{
  "n_head": 3,
  "n_kv_head": 3,
  "head_dim": 32,
  "norm_eps": 1e-05,
  "rope_base": 10000.0,
  "attn_scale": 0.177,
  "parallel_block": false,
  "optimizer": "adamw",
  "lr_mult_qkv": 0.4,
  "lr_head": 0.00605,
  "schedule": "wsd",
  "decay_fraction": 0.555
}
Each number is 200 + 30 x the weight over its row's rms, rounded and kept within 0 to 999. Layers, rows and columns count from 0. The size before them is the row's rms in percent of the matrix's.

# layer 4 MLP up, 384x96, rms 0.279, rows 139-155, columns 0-95
082,152,236,198,218,184,199,266,183,216,239,220,147,194,209,179,207,154,230,241,250,228,178,184,182,207,197,217,186,204,289,207,231,199,174,232,177,207,243,157,212,223,224,197,196,189,131,173,151,223,184,205,200,163,200,233,203,194,254,196,197,182,218,230,249,231,225,213,242,194,258,213,190,231,177,140,194,201,191,206,263,182,201,235,226,219,157,214,206,168,224,156,238,239,217,189,189
102,165,228,206,201,173,251,215,202,215,176,222,158,253,217,196,251,184,301,272,245,185,163,213,182,233,193,209,163,221,229,242,213,194,203,184,206,219,198,212,186,280,242,213,201,197,195,247,175,194,189,175,208,213,213,188,153,179,212,199,212,204,199,153,198,140,173,165,226,197,155,185,238,195,207,170,212,189,227,200,219,263,194,211,182,194,183,163,254,218,169,164,200,155,174,202,237
106,203,174,126,147,176,154,222,205,214,170,166,164,220,136,192,202,234,222,249,200,173,191,222,236,199,201,146,173,205,207,174,238,207,200,209,196,206,197,217,233,205,241,184,199,238,160,208,178,215,227,174,222,232,216,174,213,149,269,205,232,217,235,203,173,225,218,119,159,250,184,212,249,231,178,192,208,268,185,182,181,195,201,220,208,226,191,171,206,177,179,180,255,223,238,233,186
105,212,208,209,215,172,170,258,192,246,174,160,128,209,139,212,271,163,193,248,196,237,227,204,181,239,148,199,167,174,239,191,215,170,226,178,227,258,211,197,161,221,209,179,226,198,185,193,196,242,214,200,240,214,140,215,159,223,274,176,197,167,207,229,178,213,216,164,161,218,225,185,216,265,205,199,193,241,231,198,175,159,167,208,183,197,192,184,202,149,206,186,221,174,205,180,202
122,195,215,157,160,201,209,221,181,161,136,247,172,197,258,179,217,194,162,211,207,187,188,207,131,203,206,193,230,242,186,177,179,240,195,201,192,200,210,212,203,227,193,196,268,245,179,253,254,228,191,222,203,245,154,211,225,211,252,194,219,256,193,219,220,245,204,157,232,215,178,229,152,175,153,165,268,218,156,211,207,185,186,258,188,158,193,187,193,219,247,183,205,194,215,208,218
095,274,220,153,187,198,184,212,189,178,211,203,152,255,239,216,237,215,210,201,208,191,206,235,225,203,171,198,206,242,219,231,205,169,207,214,240,178,231,201,149,162,231,232,236,223,198,232,212,205,203,220,250,246,128,227,160,186,194,167,249,204,130,192,189,147,206,184,261,152,186,158,238,245,182,194,208,200,192,198,195,189,132,186,204,164,177,158,160,174,196,181,217,213,187,202,226
102,186,179,214,228,159,250,195,226,221,200,203,211,213,95,190,206,216,210,249,188,207,220,185,174,212,166,167,214,154,179,198,208,214,153,203,204,228,223,221,248,243,210,200,226,161,110,208,198,195,149,207,246,197,158,247,217,205,215,206,174,264,173,217,182,130,220,161,208,206,203,180,198,246,179,192,223,217,201,197,174,185,214,239,143,190,196,224,208,191,266,199,223,194,182,186,166
047,205,238,163,186,158,211,242,175,206,156,214,187,235,186,168,198,205,271,216,223,232,171,235,199,176,177,170,176,237,245,210,195,242,208,210,173,176,173,232,150,222,205,276,218,207,223,253,241,271,185,192,271,240,237,233,227,206,234,202,207,191,182,240,217,179,208,159,223,193,168,220,216,203,169,207,239,231,208,174,234,191,183,160,143,179,161,195,239,214,235,223,207,205,200,202,230
098,229,207,211,235,178,219,228,222,191,156,217,218,177,201,185,192,158,253,239,180,190,166,211,161,193,162,226,136,222,180,208,247,241,184,173,150,198,160,179,181,203,201,181,241,212,219,233,175,205,166,198,222,252,197,232,227,247,212,230,226,259,124,212,220,212,221,168,192,205,187,188,235,174,178,235,196,193,268,138,224,210,224,230,210,240,151,179,193,166,174,197,216,217,176,256,229
093,146,206,251,208,151,222,214,196,194,196,157,153,234,193,214,185,206,216,183,229,191,178,195,205,190,175,224,193,257,173,241,229,210,204,245,176,125,240,165,183,223,239,209,192,226,191,201,188,257,187,203,192,256,235,199,197,180,235,213,157,169,199,225,166,199,189,201,225,216,219,175,253,192,274,218,216,248,187,190,190,171,154,284,137,196,216,215,237,204,191,192,178,222,246,194,223
105,230,237,194,174,205,203,163,207,152,189,250,165,222,182,193,166,237,195,194,267,175,212,226,164,246,184,163,215,182,249,187,156,216,192,160,196,180,209,187,189,267,219,250,190,210,197,151,185,223,203,195,191,214,207,265,205,260,226,245,143,239,208,222,176,207,200,180,153,201,193,225,197,246,129,219,185,173,208,221,222,193,195,235,175,188,202,144,186,157,206,171,214,197,259,163,188
130,146,225,138,132,160,188,186,222,184,187,225,136,187,144,140,235,229,202,201,226,174,172,215,175,209,201,164,173,206,190,188,217,223,237,225,159,198,204,251,199,229,190,179,248,231,184,255,211,203,241,249,203,230,164,197,273,155,220,197,236,241,185,180,239,178,247,176,202,184,220,212,195,189,204,189,223,214,181,211,238,232,182,233,162,196,210,147,179,159,212,220,225,189,229,200,201
093,237,162,236,148,177,213,178,185,190,205,229,198,244,215,195,226,173,237,254,221,203,187,193,186,169,217,219,226,188,233,216,201,183,228,187,168,225,219,169,196,232,188,221,217,189,159,227,206,200,116,198,206,203,251,218,167,151,211,118,156,249,225,201,226,200,223,192,162,256,179,180,224,173,198,169,167,209,240,188,196,200,203,173,129,191,135,193,230,185,225,211,158,196,135,197,221
117,204,192,219,204,149,255,189,173,273,174,199,216,175,197,213,233,157,191,233,223,200,160,202,210,230,183,191,210,253,259,225,191,172,191,207,217,210,199,208,242,176,184,189,207,189,269,277,196,257,230,235,219,189,166,223,229,199,234,174,183,201,162,195,218,215,183,164,274,185,173,204,198,230,187,248,185,211,184,239,201,194,154,233,193,200,179,201,172,221,260,197,222,120,204,234,189
138,182,186,201,173,147,200,274,168,235,204,204,196,204,201,214,187,239,209,199,194,265,191,217,160,208,161,184,121,199,228,201,204,267,173,189,163,170,190,242,166,262,247,243,208,234,176,195,216,189,188,216,224,235,186,227,229,206,207,155,240,226,211,217,236,174,194,185,231,278,192,195,179,164,153,173,246,199,242,198,254,208,238,184,194,227,210,160,189,220,231,165,215,202,196,211,215
098,238,125,210,219,216,215,173,179,191,185,239,219,239,183,162,246,184,211,198,179,274,218,186,164,175,186,198,200,238,238,215,187,231,145,176,180,224,200,237,134,234,191,182,206,206,215,180,191,286,174,173,221,168,256,202,232,216,242,224,203,178,186,190,250,211,180,163,170,220,182,254,237,146,188,224,219,211,227,181,225,226,234,217,211,199,143,175,211,192,208,178,202,178,155,207,187
097,205,195,170,156,207,237,198,173,239,185,208,225,220,198,171,211,227,222,221,197,199,218,238,161,132,189,154,166,270,184,184,191,218,184,229,189,215,170,251,225,216,178,192,201,197,210,191,220,207,166,163,185,219,237,197,226,200,213,172,202,168,172,209,199,204,151,169,189,194,140,202,202,223,185,170,266,171,161,157,231,234,238,209,101,247,166,173,225,208,222,266,198,153,179,182,206
# layer 4 MLP down (transposed), 384x96, rms 0.265, rows 139-155, columns 0-95
085,196,213,196,233,161,171,179,146,243,232,188,169,187,216,199,222,236,217,193,237,187,182,215,174,149,196,316,202,199,191,190,267,183,162,217,225,219,229,159,213,199,171,129,192,161,164,179,174,189,179,199,232,199,186,217,223,210,223,143,178,193,215,192,201,226,244,224,170,177,190,118,179,221,153,173,178,181,192,200,215,180,220,211,252,190,239,191,202,224,229,208,184,235,229,202,225
100,195,192,173,259,163,214,183,269,216,203,166,193,180,168,256,227,241,186,233,178,174,180,183,208,233,178,225,189,196,201,203,190,223,257,223,170,185,220,214,149,200,199,241,196,175,177,229,159,84,231,168,227,209,176,225,193,197,199,223,219,153,204,176,240,208,189,236,206,205,168,123,200,163,195,232,193,228,243,180,207,167,209,201,227,174,237,160,244,197,221,200,189,209,203,217,249
103,175,186,210,256,177,172,211,186,225,201,148,173,194,146,144,188,266,189,217,229,167,255,207,233,166,159,191,207,153,224,192,163,168,193,167,176,196,200,187,211,178,204,201,161,178,171,208,229,226,224,132,177,209,182,260,169,234,239,160,187,217,210,160,207,191,202,246,181,207,210,194,233,190,129,210,212,182,171,206,176,204,189,139,153,194,238,222,266,248,179,196,184,201,219,180,190
103,227,205,201,177,227,207,226,207,191,267,190,195,160,192,215,136,191,197,227,232,232,274,202,182,194,220,213,181,213,254,198,179,211,177,138,189,176,221,147,208,188,245,159,156,181,142,219,240,172,185,212,177,162,156,190,223,213,197,218,187,184,217,192,180,162,241,212,204,197,221,210,209,182,171,192,186,207,227,210,155,256,183,143,167,160,200,182,266,216,228,218,142,141,215,172,227
105,145,216,222,162,253,153,189,195,133,229,181,235,180,179,241,206,183,138,206,178,207,191,159,198,176,262,184,203,221,169,200,163,255,226,149,224,183,196,205,236,214,154,104,219,243,160,208,197,168,172,193,169,234,177,174,216,208,209,243,206,216,239,221,208,209,197,194,180,210,210,194,218,203,204,211,221,201,235,239,164,185,196,227,224,186,171,239,185,174,202,177,222,276,182,189,229
102,220,214,194,209,297,173,176,239,259,203,232,163,207,164,198,184,189,190,196,218,182,231,238,227,189,145,203,248,196,192,286,178,182,201,193,196,167,197,218,184,155,174,220,182,172,211,187,221,225,210,192,184,225,174,209,169,178,89,212,228,165,190,174,171,228,189,190,208,204,182,183,205,220,212,216,232,189,207,182,219,182,173,224,183,228,246,138,154,236,238,176,171,205,184,199,240
107,219,158,188,166,224,169,196,188,242,226,152,223,140,205,185,188,241,225,181,174,221,224,166,190,174,207,188,207,248,211,190,239,150,171,199,209,192,203,152,205,193,258,126,166,199,223,199,222,186,189,210,167,167,174,236,241,217,158,169,171,174,141,152,173,234,189,201,204,292,196,187,213,222,211,179,194,233,204,203,211,198,148,187,197,203,221,131,213,197,174,244,212,160,189,230,163
041,155,182,224,199,199,153,138,214,212,201,192,180,184,217,220,149,179,172,153,194,186,232,176,171,235,233,153,218,183,205,179,181,199,164,181,204,232,211,257,178,198,235,210,155,196,185,208,215,149,175,204,176,163,187,151,210,230,122,143,205,218,190,142,189,182,234,189,151,199,218,161,187,195,185,226,179,201,199,206,202,223,245,209,210,234,183,167,222,268,161,186,120,202,153,197,185
094,198,188,215,132,226,264,245,196,154,158,208,197,226,247,252,206,206,167,203,177,169,182,178,244,178,193,204,201,138,158,178,154,230,191,227,162,196,188,174,194,203,182,185,243,226,253,205,183,189,226,202,195,212,141,204,219,168,187,250,186,169,174,182,202,218,183,225,191,213,236,219,249,178,222,243,184,242,179,239,214,230,150,206,247,219,197,153,215,141,196,250,221,190,202,170,163
097,228,250,214,205,207,176,259,175,191,202,254,181,200,239,208,242,136,209,197,159,198,175,227,139,188,150,242,196,201,205,211,196,148,186,225,194,162,213,228,211,170,178,212,140,162,202,175,201,221,169,218,224,199,169,207,182,217,228,187,197,217,195,210,211,181,175,235,145,207,172,126,164,237,193,219,261,188,243,221,203,180,225,216,186,183,228,150,230,217,146,234,164,185,266,197,212
107,256,221,212,184,218,204,142,226,193,230,193,138,196,192,169,157,242,186,194,263,171,180,208,204,172,190,173,221,224,214,215,199,215,184,143,216,203,234,125,204,213,166,226,215,195,206,155,196,186,177,186,202,178,205,197,169,230,166,203,181,279,214,250,179,174,200,184,175,166,203,186,184,233,151,236,183,119,193,232,244,196,229,255,218,247,195,164,196,196,194,229,211,198,224,145,180
104,179,208,204,198,218,164,174,257,206,217,130,161,167,195,185,179,198,210,158,202,175,217,217,161,164,273,183,202,234,178,166,229,207,188,197,221,215,223,192,182,191,219,76,180,171,164,257,185,164,237,204,181,265,215,232,222,231,241,194,203,248,226,188,216,175,216,188,185,211,188,215,176,200,184,185,195,226,225,223,149,207,190,237,185,175,217,186,225,258,198,250,205,195,189,188,170
094,204,149,237,150,227,202,178,223,218,206,216,181,214,232,234,272,168,176,250,215,167,179,166,214,227,231,183,186,231,212,222,201,155,163,274,242,222,134,189,205,230,207,166,182,184,210,190,205,191,214,162,232,203,169,196,166,210,217,185,169,154,248,221,132,233,165,170,199,161,157,200,186,181,186,159,180,208,206,154,234,222,200,169,170,233,227,155,188,237,197,228,225,157,197,223,212
119,147,208,245,196,145,204,203,232,227,182,203,209,184,152,252,229,165,130,205,157,188,219,232,220,202,244,167,219,236,209,175,224,202,143,238,223,179,200,208,225,198,185,209,218,175,205,232,255,243,221,196,193,229,240,206,207,216,265,201,236,200,205,166,198,202,223,195,203,222,205,234,171,221,168,201,127,223,152,200,178,248,215,205,216,177,203,269,230,197,217,159,214,213,140,203,149
105,198,172,198,167,144,205,176,223,211,221,206,342,162,206,228,218,216,227,185,147,200,178,187,174,190,228,173,199,192,195,196,178,219,199,162,196,211,216,178,191,173,179,186,185,206,207,118,161,162,133,158,156,281,220,191,181,185,225,212,196,199,192,202,194,138,195,192,185,202,175,210,224,234,199,198,188,184,214,234,160,214,227,229,232,186,188,173,196,198,237,171,209,248,195,193,199
097,221,208,208,178,234,172,210,154,264,224,196,238,152,175,194,154,158,163,204,226,219,215,163,204,155,199,251,230,232,209,211,246,171,208,195,213,191,178,163,235,168,246,117,178,210,201,195,200,246,182,167,217,152,207,159,239,182,256,169,167,195,197,194,182,232,199,201,240,225,224,192,224,157,206,206,186,215,209,194,228,204,168,230,192,283,224,160,190,247,189,205,154,174,235,188,198
095,146,197,130,184,237,203,203,155,171,169,191,121,211,182,220,192,190,175,213,224,212,166,221,227,225,221,224,202,203,265,200,221,185,204,247,183,230,222,241,182,211,204,215,217,217,162,192,161,133,192,240,231,183,197,233,250,198,174,236,163,166,176,200,231,238,216,205,206,188,207,194,246,142,202,191,189,230,187,221,214,182,164,217,232,219,197,146,169,173,221,152,169,246,190,174,267